From a checkpoint of a small transformer trained on Wikipedia.
Architecture: RMSNorm before each block, rotary positions, no biases in attention or MLP, tied embeddings.
Each number is 50 + 15 x the weight over its row's rms, rounded and kept within 0 to 99. Layers, rows and columns count from 0. The size before them is the row's rms in percent of the matrix's.

# layer 3 MLP gate, 1536x512, rms 0.0395, rows 1004-1040, columns 64-127
095:72 64 69 43 53 34 50 48 85 42 08 63 56 60 65 45 75 55 38 52 51 64 27 63 41 43 42 53 36 33 23 56 45 64 68 48 40 65 19 64 46 46 44 40 52 58 32 83 63 41 52 47 63 53 61 40 57 49 50 75 41 36 49 28
104:42 67 37 43 43 19 38 69 66 55 54 31 52 37 33 75 11 64 45 47 58 37 44 26 38 36 43 45 58 47 63 25 55 07 78 59 44 34 58 33 43 65 42 49 46 27 44 69 41 75 41 63 33 42 58 50 52 55 71 33 68 46 37 70
104:28 45 74 78 52 46 61 49 48 45 39 53 39 56 59 54 66 43 56 59 55 49 62 17 17 41 41 34 21 45 58 68 44 45 38 65 62 34 37 40 79 40 39 48 62 49 65 57 45 51 48 72 66 30 08 62 31 58 45 69 55 68 51 60
096:56 77 43 50 59 52 37 38 39 48 28 76 39 66 74 63 44 46 62 77 44 68 36 45 52 48 64 52 78 45 39 86 47 48 56 33 60 45 42 45 30 37 36 63 48 41 77 74 46 45 45 56 28 37 75 47 54 44 68 56 23 62 62 46
098:73 49 47 66 46 40 50 70 35 50 41 32 36 70 38 54 52 32 56 21 73 67 53 35 46 68 44 55 67 45 38 25 53 17 32 49 52 38 34 78 70 59 52 50 28 37 28 52 60 68 33 66 37 91 52 57 67 16 40 58 38 39 72 54
103:47 54 50 52 13 46 51 29 32 71 62 60 60 79 73 45 42 74 67 30 59 79 34 57 42 41 45 47 45 45 38 66 72 57 51 51 44 59 60 44 14 38 41 65 54 31 53 67 66 79 43 63 49 67 37 39 54 43 44 44 54 37 33 48
107:50 38 57 51 45 17 60 37 47 83 68 45 39 56 71 95 41 55 56 27 71 68 37 81 76 65 53 60 57 48 52 86 49 55 66 52 42 55 51 47 30 62 44 75 51 61 43 48 62 45 58 39 51 55 32 53 54 31 42 39 48 54 40 63
105:75 26 47 50 60 50 51 49 68 62 82 52 65 99 48 48 67 65 61 42 30 58 44 73 13 56 57 48 27 46 46 94 56 49 46 53 30 43 49 52 46 33 53 59 55 43 43 46 64 77 52 59 56 48 70 33 37 52 57 47 39 63 36 64
101:62 53 29 50 51 52 48 29 88 97 54 32 67 40 67 79 28 51 60 63 38 63 61 19 49 66 64 66 56 62 50 57 41 67 45 41 37 65 39 62 62 53 58 53 63 35 27 30 47 60 32 77 46 31 67 44 40 77 39 21 32 64 51 60
078:19 53 40 33 55 74 53 77 26 59 64 54 22 72 63 45 75 81 50 69 34 41 31 39 48 39 38 43 64 72 54 44 39 64 35 11 53 66 57 55 32 56 72 63 38 24 41 72 45 54 29 71 45 63 64 42 44 53 44 40 44 49 41 55
102:63 66 30 71 57 51 51 27 43 37 68 77 52 54 22 77 29 49 55 59 70 57 37 51 66 55 20 31 38 60 63 76 72 54 47 63 43 61 49 85 20 46 30 55 44 44 62 58 31 55 30 52 68 42 48 59 51 77 52 59 64 37 37 16
102:61 64 52 63 33 80 38 34 75 79 41 33 38 36 25 52 71 56 54 30 45 43 55 58 71 60 54 43 57 60 56 69 58 64 35 39 53 41 36 65 37 51 54 74 57 46 43 39 29 55 66 35 49 33 65 43 47 60 43 64 40 51 36 61
109:72 45 45 50 46 57 35 55 66 63 72 54 66 48 62 58 42 44 43 21 42 46 79 35 50 53 19 26 56 39 58 49 87 37 48 44 51 38 44 64 20 59 42 46 46 37 58 57 44 73 79 58 66 36 49 58 63 62 48 79 41 37 16 84
097:42 70 39 38 27 62 44 30 55 53 61 50 45 52 55 35 59 49 37 55 58 64 36 40 53 59 21 60 63 44 41 60 45 42 77 52 28 29 39 28 46 55 69 59 49 35 41 51 55 56 47 51 41 29 49 53 31 40 59 67 66 61 46 44
099:44 64 45 43 32 33 26 54 50 27 51 62 53 72 27 46 51 62 77 21 47 39 68 31 51 46 61 69 37 42 44 70 41 46 57 39 25 39 68 50 68 55 72 81 41 25 28 49 50 66 68 55 57 52 74 72 10 35 47 42 51 34 42 35
099:29 30 42 58 34 62 61 50 25 67 64 23 27 30 41 63 36 46 81 48 49 78 61 32 68 57 66 55 38 70 42 45 94 60 58 42 46 46 50 46 75 66 47 49 73 54 76 47 29 57 55 48 47 68 52 44 48 73 42 57 58 52 67 70
098:47 18 94 50 43 41 26 34 53 31 79 46 53 44 36 41 71 40 39 63 55 35 73 64 75 32 53 55 73 48 34 58 72 54 77 31 60 78 63 76 62 65 56 57 48 55 59 34 31 44 43 37 71 58 54 43 57 47 59 69 55 49 75 73
106:45 23 35 51 22 33 63 40 44 43 58 42 50 37 31 55 46 42 73 45 66 30 49 59 38 36 51 60 39 60 74 64 64 13 55 48 61 30 42 46 34 55 74 68 42 50 51 43 63 57 41 43 43 65 62 58 33 47 52 73 46 40 61 54
103:65 34 34 99 29 49 72 46 62 68 55 41 51 56 40 81 68 62 32 48 35 46 66 55 51 63 44 72 47 53 47 76 26 56 56 51 43 21 59 36 53 59 47 44 30 59 61 31 58 65 42 48 37 54 57 64 42 49 62 20 61 38 59 31
100:50 52 57 63 39 56 55 58 46 68 58 42 50 65 30 66 55 27 44 56 42 63 55 64 34 22 39 43 58 56 56 50 59 44 73 95 49 47 60 56 54 33 52 78 39 71 70 31 55 75 67 56 70 63 72 60 28 48 54 52 46 35 99 38
105:61 82 58 44 16 56 63 44 39 49 77 14 30 39 52 37 48 61 49 15 40 39 67 35 43 65 62 43 43 20 52 58 41 36 63 51 28 42 53 37 53 75 49 53 44 49 46 47 32 66 67 41 65 45 20 51 63 20 44 28 40 59 45 84
103:59 70 47 42 23 66 45 41 64 56 31 50 37 63 07 76 58 41 28 54 27 43 96 39 98 49 44 48 63 42 25 45 54 53 53 64 48 72 51 55 47 46 42 46 55 81 42 58 62 47 67 34 51 44 59 61 44 12 62 42 47 42 60 50
098:26 66 49 67 57 90 48 64 58 69 34 49 38 34 28 67 25 74 49 46 64 36 54 35 58 52 17 34 56 68 82 74 33 50 25 64 93 63 57 31 58 55 45 47 56 32 44 63 35 72 51 45 23 47 65 43 47 37 54 24 46 58 66 60
102:74 22 58 44 67 54 51 47 42 22 68 59 56 79 61 72 54 48 42 27 17 40 46 58 52 52 58 23 67 21 47 53 72 45 55 58 63 56 71 35 49 30 64 78 27 49 16 65 64 43 68 47 33 29 46 35 80 60 85 38 35 35 68 47
095:60 53 55 73 50 32 55 56 45 55 50 39 39 53 65 62 54 56 36 31 29 48 32 40 39 51 46 46 71 67 43 58 57 64 63 20 26 57 42 67 35 65 66 53 32 47 75 64 32 40 58 22 52 45 55 53 64 56 57 44 63 51 20 81
099:45 41 29 67 32 33 33 70 66 60 62 31 41 41 82 58 48 56 62 43 59 69 48 66 60 58 45 88 57 40 68 74 59 82 38 55 49 20 51 51 49 44 36 59 24 52 37 73 65 45 38 63 19 40 68 32 53 42 54 59 49 43 10 63
095:34 57 77 44 35 46 46 51 37 46 52 73 57 50 63 43 64 39 76 32 37 68 59 56 51 64 66 52 66 34 47 42 48 49 45 42 39 30 78 43 42 41 69 47 49 64 51 53 76 39 38 35 31 37 44 50 63 62 50 65 34 53 55 35
097:51 66 53 55 08 40 32 31 28 48 52 44 22 61 34 79 42 66 56 56 31 66 49 50 41 66 62 70 60 42 25 44 47 55 47 36 28 63 36 59 84 38 60 82 49 45 62 84 37 72 70 70 52 21 59 46 73 41 50 60 59 40 57 50
094:53 40 53 81 55 41 32 56 65 33 64 45 61 49 48 37 34 61 45 46 47 66 82 30 49 26 56 40 88 41 40 35 66 63 65 52 83 39 43 38 57 60 27 59 43 46 48 79 50 46 62 55 52 64 39 34 31 16 50 50 39 54 61 61
103:57 33 37 44 47 07 54 39 76 34 56 45 50 38 52 41 50 42 56 00 59 40 38 58 33 68 31 56 64 31 60 29 57 30 66 59 44 47 37 37 53 37 29 68 49 33 41 60 47 42 53 59 52 30 46 50 38 33 62 73 69 16 40 49
100:41 52 57 44 53 72 77 30 39 53 68 36 52 65 90 61 85 56 46 69 66 40 59 47 44 49 63 59 72 37 35 57 09 81 50 32 38 24 56 63 55 43 36 27 38 32 83 32 49 56 56 41 72 06 62 60 40 76 41 68 64 54 58 39
103:44 28 58 67 39 53 87 52 84 71 25 40 38 45 72 56 54 64 29 22 40 75 34 16 78 63 52 37 48 48 59 66 56 53 83 65 63 68 32 52 46 58 43 34 71 51 39 62 30 48 73 59 49 51 38 39 33 27 45 65 39 21 46 66
099:62 46 47 52 57 46 57 27 68 61 38 64 75 69 52 85 60 17 32 72 35 64 37 64 56 46 58 53 68 51 36 53 55 58 63 68 54 54 48 22 46 28 54 53 40 35 69 49 47 43 48 64 73 45 35 37 29 49 56 66 51 44 61 70
094:52 35 24 55 56 56 60 16 40 34 33 34 49 59 48 74 37 47 49 28 50 64 54 34 45 45 49 88 55 46 24 47 61 33 29 47 55 83 66 60 40 51 75 55 54 50 52 83 37 46 56 35 69 74 60 34 69 27 26 59 59 44 74 61
100:78 44 61 36 58 44 54 74 66 50 46 33 37 57 42 61 58 56 44 66 49 52 24 51 39 40 21 67 45 56 54 68 10 67 48 44 46 55 60 90 50 42 36 56 53 70 45 56 41 48 78 41 51 36 46 46 48 50 25 49 45 49 28 61
100:46 28 50 24 39 24 48 58 35 44 31 27 32 22 50 60 50 48 58 59 58 46 56 51 63 61 50 69 63 43 38 39 63 57 38 46 51 74 37 58 48 46 48 57 42 50 47 68 49 65 64 79 81 25 64 48 47 27 59 54 38 32 71 42
105:63 20 30 44 30 28 65 44 62 34 56 56 48 70 75 49 63 68 38 54 46 52 72 55 62 42 54 66 67 25 39 79 42 48 56 44 62 48 42 77 34 39 59 30 34 44 62 48 29 68 63 44 78 79 62 53 52 23 43 54 48 75 71 68
# layer 3 MLP up, 1536x512, rms 0.0398, rows 1004-1039, columns 64-127
093:27 54 53 41 62 52 42 50 24 54 38 39 52 35 61 75 37 54 62 54 58 64 57 78 45 54 47 29 65 26 51 71 61 49 25 59 66 49 54 41 25 25 19 52 42 51 29 65 57 48 39 40 38 60 34 58 47 53 54 77 45 91 48 66
104:46 36 53 50 42 53 70 59 34 45 46 44 61 41 54 64 32 22 50 42 51 35 55 69 55 47 49 28 65 77 38 47 53 33 67 66 18 75 60 31 57 47 67 60 68 34 63 53 74 34 28 92 86 39 60 62 58 50 74 67 52 17 69 38
104:21 49 56 74 75 49 39 39 48 64 63 64 32 48 60 53 46 20 45 52 66 72 46 25 20 72 43 58 23 48 24 72 64 57 73 54 38 42 32 39 77 59 79 44 44 33 62 48 55 24 47 68 59 33 16 67 24 58 39 55 52 50 32 43
095:83 45 54 66 65 18 62 33 37 48 61 39 65 49 33 62 41 25 46 50 43 56 53 28 34 49 32 48 53 50 45 52 74 39 38 53 68 68 41 58 53 32 47 73 34 26 28 45 66 40 84 45 58 69 51 48 83 42 76 53 51 31 43 60
095:55 38 47 26 32 70 42 40 69 54 62 61 62 35 48 36 68 41 20 21 59 47 57 55 28 52 40 46 60 62 70 33 95 52 43 31 58 76 33 62 41 45 31 29 47 56 50 67 38 54 47 44 68 51 32 48 23 54 69 57 56 65 49 36
108:52 32 61 74 59 47 48 45 35 31 56 45 36 63 28 41 59 78 59 42 74 49 54 41 61 42 36 46 57 49 48 46 55 53 59 41 55 38 60 58 59 51 71 68 61 40 52 71 58 81 41 73 58 68 42 50 56 48 35 59 67 51 39 48
110:44 67 50 20 40 79 43 72 65 37 39 51 50 11 80 28 52 72 45 58 46 57 61 45 26 57 61 33 61 72 66 51 32 60 19 58 59 56 47 64 46 54 55 59 36 58 35 67 52 61 49 57 32 64 55 76 29 39 61 82 47 38 67 63
108:14 59 39 66 49 55 51 77 53 45 40 43 54 77 13 33 66 31 32 38 19 62 45 15 49 44 52 34 64 60 51 12 62 59 54 19 72 42 56 23 26 41 53 54 58 78 49 68 70 51 36 32 51 48 36 56 24 50 53 50 47 49 46 81
098:83 59 55 66 63 46 59 41 32 63 61 69 55 21 40 66 39 52 24 52 36 63 52 41 59 38 37 27 78 65 89 46 72 60 31 58 46 35 49 38 47 68 58 41 57 55 57 39 55 40 40 62 52 45 46 50 44 38 56 52 47 44 57 43
085:52 41 26 37 33 35 57 51 39 79 60 38 84 64 75 53 49 60 65 51 64 56 55 28 58 31 64 28 67 33 62 59 50 61 21 46 54 38 62 24 56 49 41 46 44 51 60 73 21 58 48 72 40 39 63 41 18 34 63 29 58 74 24 49
102:53 55 30 64 45 45 62 57 80 27 24 31 55 25 31 51 78 50 48 77 33 31 55 80 45 45 54 41 33 40 53 48 56 28 49 47 61 44 45 37 34 61 55 34 11 58 49 40 44 63 95 41 56 50 61 57 58 53 40 67 56 43 59 61
104:38 60 41 74 43 70 49 38 46 37 40 49 32 66 28 57 60 66 43 77 51 52 23 67 32 25 49 15 65 35 36 45 33 43 52 41 66 62 37 13 68 48 17 45 70 43 58 59 18 44 24 43 32 50 28 50 64 86 70 55 46 40 43 56
108:58 88 44 30 52 45 48 19 45 53 57 70 80 35 61 56 50 62 51 43 48 60 68 63 24 66 57 75 51 40 66 52 46 76 69 53 47 47 57 44 45 64 73 70 40 30 40 30 28 45 54 59 43 14 23 63 42 55 77 56 62 41 31 40
094:70 71 43 66 49 57 47 33 38 45 31 37 58 55 35 50 47 64 28 50 78 46 73 46 71 46 66 43 38 52 43 63 93 35 70 55 69 59 67 77 32 24 68 42 63 59 43 53 57 44 60 38 53 24 54 63 39 48 68 71 49 46 54 48
097:59 41 52 33 32 67 72 29 35 57 61 49 48 67 33 67 66 47 45 38 51 67 42 38 35 54 62 58 44 43 48 71 51 99 47 13 67 58 43 70 89 58 67 41 29 39 59 35 73 69 58 73 54 40 14 60 28 54 54 41 35 22 57 64
100:16 38 54 26 31 46 54 63 57 45 54 52 14 54 18 46 47 61 46 53 60 50 48 64 67 41 46 49 51 57 36 72 51 30 31 34 39 46 67 42 38 72 28 42 69 19 47 40 35 28 64 42 37 38 32 59 59 59 58 37 28 50 34 56
096:43 56 55 37 79 56 16 39 65 49 30 59 47 42 35 37 47 33 41 36 51 61 27 51 20 47 26 42 41 44 71 56 64 44 37 53 48 62 57 47 29 34 27 36 24 34 40 62 58 52 48 42 14 64 61 61 35 38 01 71 55 59 50 52
110:25 51 58 49 63 66 15 58 79 61 71 68 38 53 36 49 28 54 72 64 41 41 54 52 40 33 51 42 54 29 57 81 41 53 28 48 36 65 63 62 38 37 35 46 67 50 19 16 32 56 48 79 33 47 30 67 58 38 39 37 42 48 70 49
101:42 46 50 43 38 87 85 67 51 45 62 51 63 45 32 59 37 20 23 23 50 20 61 50 50 36 74 45 57 33 60 55 53 77 23 50 32 29 46 58 37 41 50 77 82 35 78 62 66 82 29 47 73 32 40 71 52 58 62 24 48 37 71 59
097:49 56 42 49 52 52 66 50 50 67 46 33 40 44 55 54 42 34 71 58 49 28 39 74 61 53 60 68 61 49 27 65 62 49 63 63 35 58 48 45 54 49 47 32 34 37 51 34 62 59 87 62 42 56 43 14 42 29 45 64 32 43 30 20
112:49 68 45 63 40 46 43 35 41 43 50 43 39 40 15 34 62 72 50 52 65 48 96 67 24 61 49 65 46 48 53 45 52 58 69 37 44 49 45 71 38 71 27 44 52 24 38 80 43 57 59 41 40 82 45 53 57 47 60 55 54 70 42 56
102:69 33 50 56 42 32 55 58 37 66 58 66 53 22 57 49 46 13 46 45 50 52 68 51 48 19 47 48 29 57 99 38 52 36 66 64 59 29 51 25 44 50 22 32 24 55 52 64 43 54 27 24 82 58 68 84 46 48 39 43 50 26 80 31
100:36 42 62 62 58 73 55 51 40 63 40 74 66 23 46 47 30 67 45 45 42 46 46 28 57 35 66 40 65 36 40 45 32 44 49 70 38 38 66 49 23 61 46 30 35 45 67 57 23 68 79 38 48 35 68 37 65 44 28 66 53 60 40 62
100:64 56 40 74 59 92 47 47 06 69 57 74 42 47 50 49 57 40 49 62 52 66 50 57 57 34 46 18 38 42 74 71 68 30 09 32 45 32 65 40 49 32 57 64 36 57 43 63 45 56 49 49 65 40 51 18 57 58 24 44 42 49 66 42
094:49 37 70 53 53 47 49 44 52 45 60 33 54 34 54 35 52 46 52 35 50 59 30 55 70 53 60 53 22 43 36 33 66 68 06 31 62 56 52 44 53 57 48 68 46 66 34 55 59 57 61 46 58 70 29 38 69 25 25 58 61 66 42 82
104:63 45 42 77 41 65 59 33 73 30 53 64 36 58 32 56 61 53 43 34 34 63 54 35 38 63 28 54 68 46 53 46 53 57 58 45 47 48 21 38 39 70 65 61 74 56 46 62 49 29 40 50 21 51 50 61 60 84 50 77 24 52 60 44
095:53 37 33 40 61 62 74 49 47 65 74 49 57 41 43 47 40 19 56 13 21 59 59 45 41 38 35 60 65 19 52 22 61 53 56 34 42 39 48 29 39 34 40 40 45 83 59 43 47 71 65 42 56 47 73 70 54 50 84 49 45 61 56 61
100:66 53 48 56 39 46 45 14 46 56 45 62 53 69 68 45 33 52 39 45 43 54 47 32 44 60 46 78 34 54 67 47 52 37 53 73 64 70 54 59 29 48 54 62 71 36 87 31 33 72 87 31 56 50 75 79 56 63 43 43 59 19 62 40
094:50 48 55 53 41 71 37 64 74 58 49 52 42 35 46 41 51 66 44 48 60 87 75 48 59 72 32 56 59 61 65 66 54 46 60 44 66 59 69 44 81 71 85 48 33 40 61 64 40 10 73 42 42 53 52 66 47 61 51 41 65 18 36 49
105:41 44 98 56 16 32 25 39 83 48 76 70 68 50 48 42 40 28 30 44 38 20 57 46 15 53 62 67 60 34 68 44 46 34 46 52 35 64 59 47 44 25 38 75 48 69 59 60 39 52 45 53 37 43 11 23 64 39 67 62 73 66 53 48
101:51 68 39 55 46 44 71 57 44 45 61 77 41 41 54 35 50 46 60 27 25 54 58 28 45 43 61 48 38 47 58 40 38 49 65 76 31 77 39 45 43 26 35 64 28 64 70 82 47 54 45 22 53 53 42 38 42 56 59 68 39 55 69 45
099:99 64 44 84 40 45 58 50 54 65 56 51 37 56 49 33 53 65 51 33 58 64 35 38 56 39 55 66 36 26 37 68 41 48 64 46 51 55 51 44 61 42 52 31 44 69 11 65 60 54 47 18 62 71 29 50 29 18 42 36 52 46 50 51
095:20 65 41 34 68 65 47 65 42 67 18 64 38 51 68 75 58 24 78 50 38 31 43 51 56 53 51 54 39 55 44 61 15 75 55 72 44 63 38 56 47 71 36 19 62 56 47 51 25 55 60 38 53 68 69 59 49 65 56 47 56 26 65 43
092:48 61 35 61 38 63 39 42 47 31 43 50 24 86 28 62 85 56 46 66 40 30 42 40 86 80 49 56 70 21 33 15 46 30 64 52 58 44 37 65 37 47 59 58 52 60 29 39 66 52 48 59 55 35 30 47 59 53 51 52 63 45 62 66
097:81 59 24 38 57 62 39 40 49 47 69 36 17 47 22 65 35 40 23 47 46 84 58 58 73 42 42 51 93 62 40 54 47 47 42 43 92 57 54 60 63 38 11 40 63 41 26 60 45 79 55 30 45 56 45 53 49 53 47 56 71 41 37 64
099:62 68 39 57 31 54 44 47 60 53 64 51 53 28 29 33 36 69 82 49 68 44 60 50 14 67 31 59 69 27 72 68 53 65 75 44 37 28 54 45 60 64 51 50 62 45 30 64 38 27 67 51 39 50 49 52 29 32 37 24 49 80 48 39
# layer 3 MLP down (transposed), 1536x512, rms 0.0366, rows 1004-1039, columns 64-127
094:67 52 44 46 42 41 61 48 68 54 74 58 46 67 50 46 55 44 41 60 45 38 38 41 54 45 56 36 63 43 36 29 34 48 79 58 36 56 18 63 78 70 54 57 46 56 55 40 39 52 53 36 50 39 45 44 69 46 35 54 71 22 50 33
103:49 42 51 51 66 51 34 21 35 35 44 80 73 60 72 59 68 48 45 40 56 55 49 54 68 58 56 61 35 55 57 81 38 36 35 75 54 52 19 45 67 45 48 38 49 64 38 53 51 40 85 41 54 65 82 62 55 41 23 53 48 81 42 50
101:41 72 47 28 24 31 42 38 60 38 38 41 55 59 41 57 19 34 32 45 67 40 49 55 72 68 43 48 60 33 51 58 23 62 56 34 44 58 69 50 32 69 72 61 18 61 52 57 44 73 17 50 46 68 66 38 40 43 37 53 59 56 73 55
098:67 35 39 52 96 66 58 37 43 59 27 24 76 62 36 37 65 32 46 50 36 63 59 22 30 49 41 81 70 27 57 54 62 57 24 20 50 35 75 74 67 51 34 62 56 74 67 58 43 46 27 40 38 46 54 45 37 48 62 49 62 72 46 51
098:21 47 56 46 24 55 51 74 51 75 41 63 32 68 46 40 17 58 43 42 50 60 32 19 61 28 57 07 51 41 47 58 48 55 71 67 50 55 30 39 68 69 25 71 42 46 33 71 58 46 65 57 49 32 59 43 65 52 34 56 50 53 42 60
106:35 76 19 68 71 52 62 48 59 63 63 49 68 51 40 56 48 55 42 57 46 40 52 54 63 47 60 60 40 40 60 61 44 50 45 49 66 50 46 29 61 48 32 40 28 48 28 36 57 49 50 57 43 57 15 42 38 28 86 49 35 49 59 76
109:64 55 37 77 54 41 37 52 37 65 60 59 42 64 55 65 52 63 48 26 58 56 54 49 60 61 49 64 30 51 48 34 44 55 47 48 48 42 06 57 34 50 55 61 55 51 74 46 57 62 60 44 36 20 53 55 48 52 65 16 00 28 44 43
107:35 48 57 40 49 63 40 44 51 47 62 99 51 53 53 41 48 47 86 26 26 52 64 50 73 56 36 45 57 65 66 84 45 58 44 52 56 60 85 43 46 60 17 35 45 55 68 40 56 34 55 41 52 50 64 40 44 26 61 26 40 61 71 47
101:31 52 51 37 88 46 53 73 09 39 29 71 22 50 52 53 77 72 82 42 30 66 43 43 44 32 68 53 48 43 83 66 60 69 70 50 40 47 03 65 57 56 47 64 41 55 42 43 38 77 61 33 33 56 62 46 68 65 58 39 29 62 39 57
083:57 47 67 25 76 87 63 61 27 28 44 58 26 26 35 36 53 62 46 53 33 46 49 57 41 35 07 65 40 73 35 63 63 42 59 42 56 79 00 70 46 33 68 57 55 36 28 47 85 52 25 46 55 60 47 63 69 66 34 41 00 38 55 54
104:49 64 68 40 61 50 61 53 32 45 67 72 61 83 63 65 28 55 42 72 54 60 42 26 51 63 34 29 64 87 58 59 50 65 50 64 46 54 82 41 41 30 35 60 59 22 31 53 56 62 32 55 61 55 30 47 52 62 72 57 94 44 43 82
100:17 32 51 40 51 49 60 51 60 65 72 60 68 27 47 41 60 42 49 64 44 50 69 63 70 50 56 74 61 54 53 52 58 53 76 74 45 35 48 24 43 80 57 23 29 49 78 50 52 51 58 54 56 67 56 54 43 49 44 49 68 29 41 42
108:00 59 68 52 74 83 51 75 59 52 32 47 60 84 67 60 47 43 55 62 71 49 44 44 41 54 33 38 66 45 42 56 44 39 64 59 45 35 28 47 51 48 29 48 54 45 36 39 47 34 82 28 51 70 59 29 62 57 59 38 45 79 73 41
095:47 46 41 53 65 45 38 50 70 55 64 52 58 78 55 70 62 41 75 59 25 43 42 37 37 37 58 55 68 25 37 29 27 66 36 43 32 15 33 48 64 78 39 60 32 38 62 43 46 44 28 54 46 65 32 30 76 48 39 47 42 51 41 62
098:29 41 44 57 46 23 49 46 66 55 54 60 36 46 49 49 34 80 40 44 65 03 70 64 43 57 44 60 23 42 45 44 52 28 67 48 48 41 17 66 56 34 32 58 71 71 44 38 30 37 44 51 30 42 32 56 52 52 74 49 01 74 19 76
101:50 71 38 65 50 52 53 36 70 58 66 35 56 32 54 53 10 57 51 24 36 40 45 40 77 60 54 28 42 27 74 57 50 49 45 67 68 58 62 55 25 13 62 45 22 24 51 60 35 43 60 17 41 60 53 57 69 46 62 50 73 35 22 36
098:48 81 55 48 47 44 73 68 58 43 59 15 61 45 16 45 65 33 40 61 75 45 62 41 36 50 78 65 52 56 64 53 51 50 57 53 38 47 04 67 38 28 43 35 35 59 45 70 36 27 73 54 61 49 25 53 64 63 69 45 39 37 57 39
107:24 56 60 69 37 30 46 67 46 59 41 55 41 54 60 54 92 59 45 86 38 50 36 60 56 55 58 46 68 43 41 54 46 43 39 54 59 56 86 15 61 56 26 53 49 33 34 77 65 37 75 20 61 49 65 46 52 62 41 51 81 39 26 48
102:37 44 44 64 60 27 26 46 45 30 49 45 37 57 76 39 64 60 80 48 62 73 68 43 45 66 49 77 55 44 37 53 22 77 55 41 76 54 62 51 54 35 36 23 37 42 45 32 36 39 60 41 48 63 38 44 62 41 42 79 51 65 77 52
099:58 40 58 37 78 44 68 36 53 24 34 67 65 68 55 30 55 52 19 55 68 51 42 24 52 49 52 41 47 43 71 50 28 57 27 30 48 36 65 64 58 62 56 57 86 55 41 53 55 63 39 33 45 33 43 53 48 65 40 54 74 63 56 72
107:54 33 43 66 97 52 36 79 53 38 45 52 54 42 62 60 70 54 30 44 48 27 50 64 47 52 63 48 26 30 59 54 52 39 38 45 64 48 65 28 48 41 33 50 27 48 30 63 43 51 34 53 74 29 64 33 59 72 75 68 49 78 43 58
101:34 44 49 61 66 49 28 68 57 62 77 38 48 40 57 50 39 58 46 46 48 47 28 39 42 58 47 41 70 29 43 40 65 30 46 56 51 53 39 73 50 54 78 76 60 44 36 59 48 69 72 55 49 47 25 52 47 72 75 51 54 66 04 43
100:48 47 50 51 74 65 47 38 31 73 60 36 47 81 63 64 24 61 51 53 52 52 35 58 66 50 41 26 39 78 47 60 63 50 31 25 71 55 45 67 46 51 32 47 46 42 47 31 55 77 38 47 52 65 47 42 83 64 54 60 08 26 71 49
100:57 67 54 28 55 28 79 39 74 27 57 36 37 62 62 21 57 67 36 58 67 44 35 30 58 70 41 63 72 67 50 45 47 46 71 67 26 41 52 57 50 48 25 47 74 60 66 32 56 59 17 60 63 62 31 67 40 34 81 60 41 59 42 42
093:36 59 32 31 61 64 54 45 48 36 42 71 32 67 48 62 53 56 64 65 35 51 58 42 35 33 35 40 56 62 59 84 10 40 48 71 44 45 70 67 60 36 62 36 43 31 59 50 48 33 60 58 39 34 65 71 39 71 69 37 67 59 51 33
104:54 54 41 19 53 56 48 30 30 36 39 76 53 49 57 63 67 44 66 60 67 41 49 43 72 58 46 43 48 22 52 54 44 46 44 62 47 78 43 50 58 54 33 60 55 67 33 55 74 32 80 49 79 63 47 70 60 26 63 29 44 26 35 38
096:22 57 62 28 40 47 74 64 54 40 25 53 50 68 35 46 44 43 54 79 77 57 46 57 71 36 62 46 42 56 50 54 56 37 63 98 75 42 80 58 39 70 72 70 54 30 44 59 32 31 44 55 52 31 32 46 35 39 36 44 99 27 64 34
101:20 56 35 45 40 76 52 43 45 50 62 25 40 27 33 58 69 55 54 74 60 59 58 81 47 37 48 12 80 35 48 51 55 45 24 54 52 52 83 56 45 40 44 44 54 57 61 32 72 64 27 54 60 55 29 45 27 34 43 44 42 21 43 47
096:38 48 71 43 51 42 44 70 63 58 59 13 31 52 58 46 66 42 68 55 32 38 60 54 21 31 63 37 37 59 45 70 68 41 58 38 14 57 63 40 16 31 70 35 53 25 75 39 53 62 40 56 47 49 87 65 73 52 60 57 43 59 46 77
103:61 29 40 37 69 43 45 42 34 43 56 12 32 61 39 62 53 49 63 65 56 72 24 60 45 50 39 55 27 58 56 55 57 43 65 47 57 77 40 43 58 46 56 32 67 54 48 57 58 63 43 41 66 59 48 72 62 42 33 58 27 50 48 57
101:59 29 56 47 60 45 36 46 51 58 57 20 52 59 26 52 46 79 57 67 73 54 36 51 54 62 34 55 63 56 45 68 34 33 44 40 47 45 64 27 33 61 45 26 58 38 68 52 38 48 30 49 41 46 42 49 35 46 59 42 36 51 46 66
101:40 51 55 27 83 58 33 32 66 57 49 49 42 54 39 34 37 38 45 53 56 44 81 39 21 37 40 29 55 79 50 54 41 64 30 50 54 55 83 30 68 47 65 57 76 53 42 65 57 55 50 80 26 28 51 20 56 54 63 43 40 76 66 57
096:78 52 53 52 38 43 42 18 45 47 70 06 35 68 32 17 45 62 30 43 74 23 40 40 32 25 27 40 69 41 50 48 64 30 37 34 40 48 72 53 53 47 76 78 64 41 30 53 36 34 44 60 34 40 49 48 35 55 32 64 36 76 64 44
094:58 70 47 47 46 40 58 42 37 55 41 29 75 55 53 60 25 51 75 41 65 52 70 44 49 48 68 40 35 50 45 56 55 65 41 32 44 53 49 48 58 54 33 68 44 53 74 57 34 58 68 50 58 43 68 52 51 55 44 28 53 58 64 59
099:29 32 67 66 50 40 46 71 46 67 26 47 60 61 75 48 61 51 57 37 51 03 46 44 67 63 51 44 57 47 51 45 68 26 66 50 29 23 57 36 32 65 69 30 32 35 47 39 61 34 42 60 57 53 52 33 54 19 47 38 53 49 80 56
099:43 25 39 52 64 49 21 32 57 21 28 60 52 71 47 43 67 39 48 64 29 58 30 35 63 58 60 52 70 88 47 51 63 38 31 34 67 59 33 72 52 30 46 61 45 73 52 54 28 55 69 54 68 62 69 35 50 36 51 63 66 41 60 24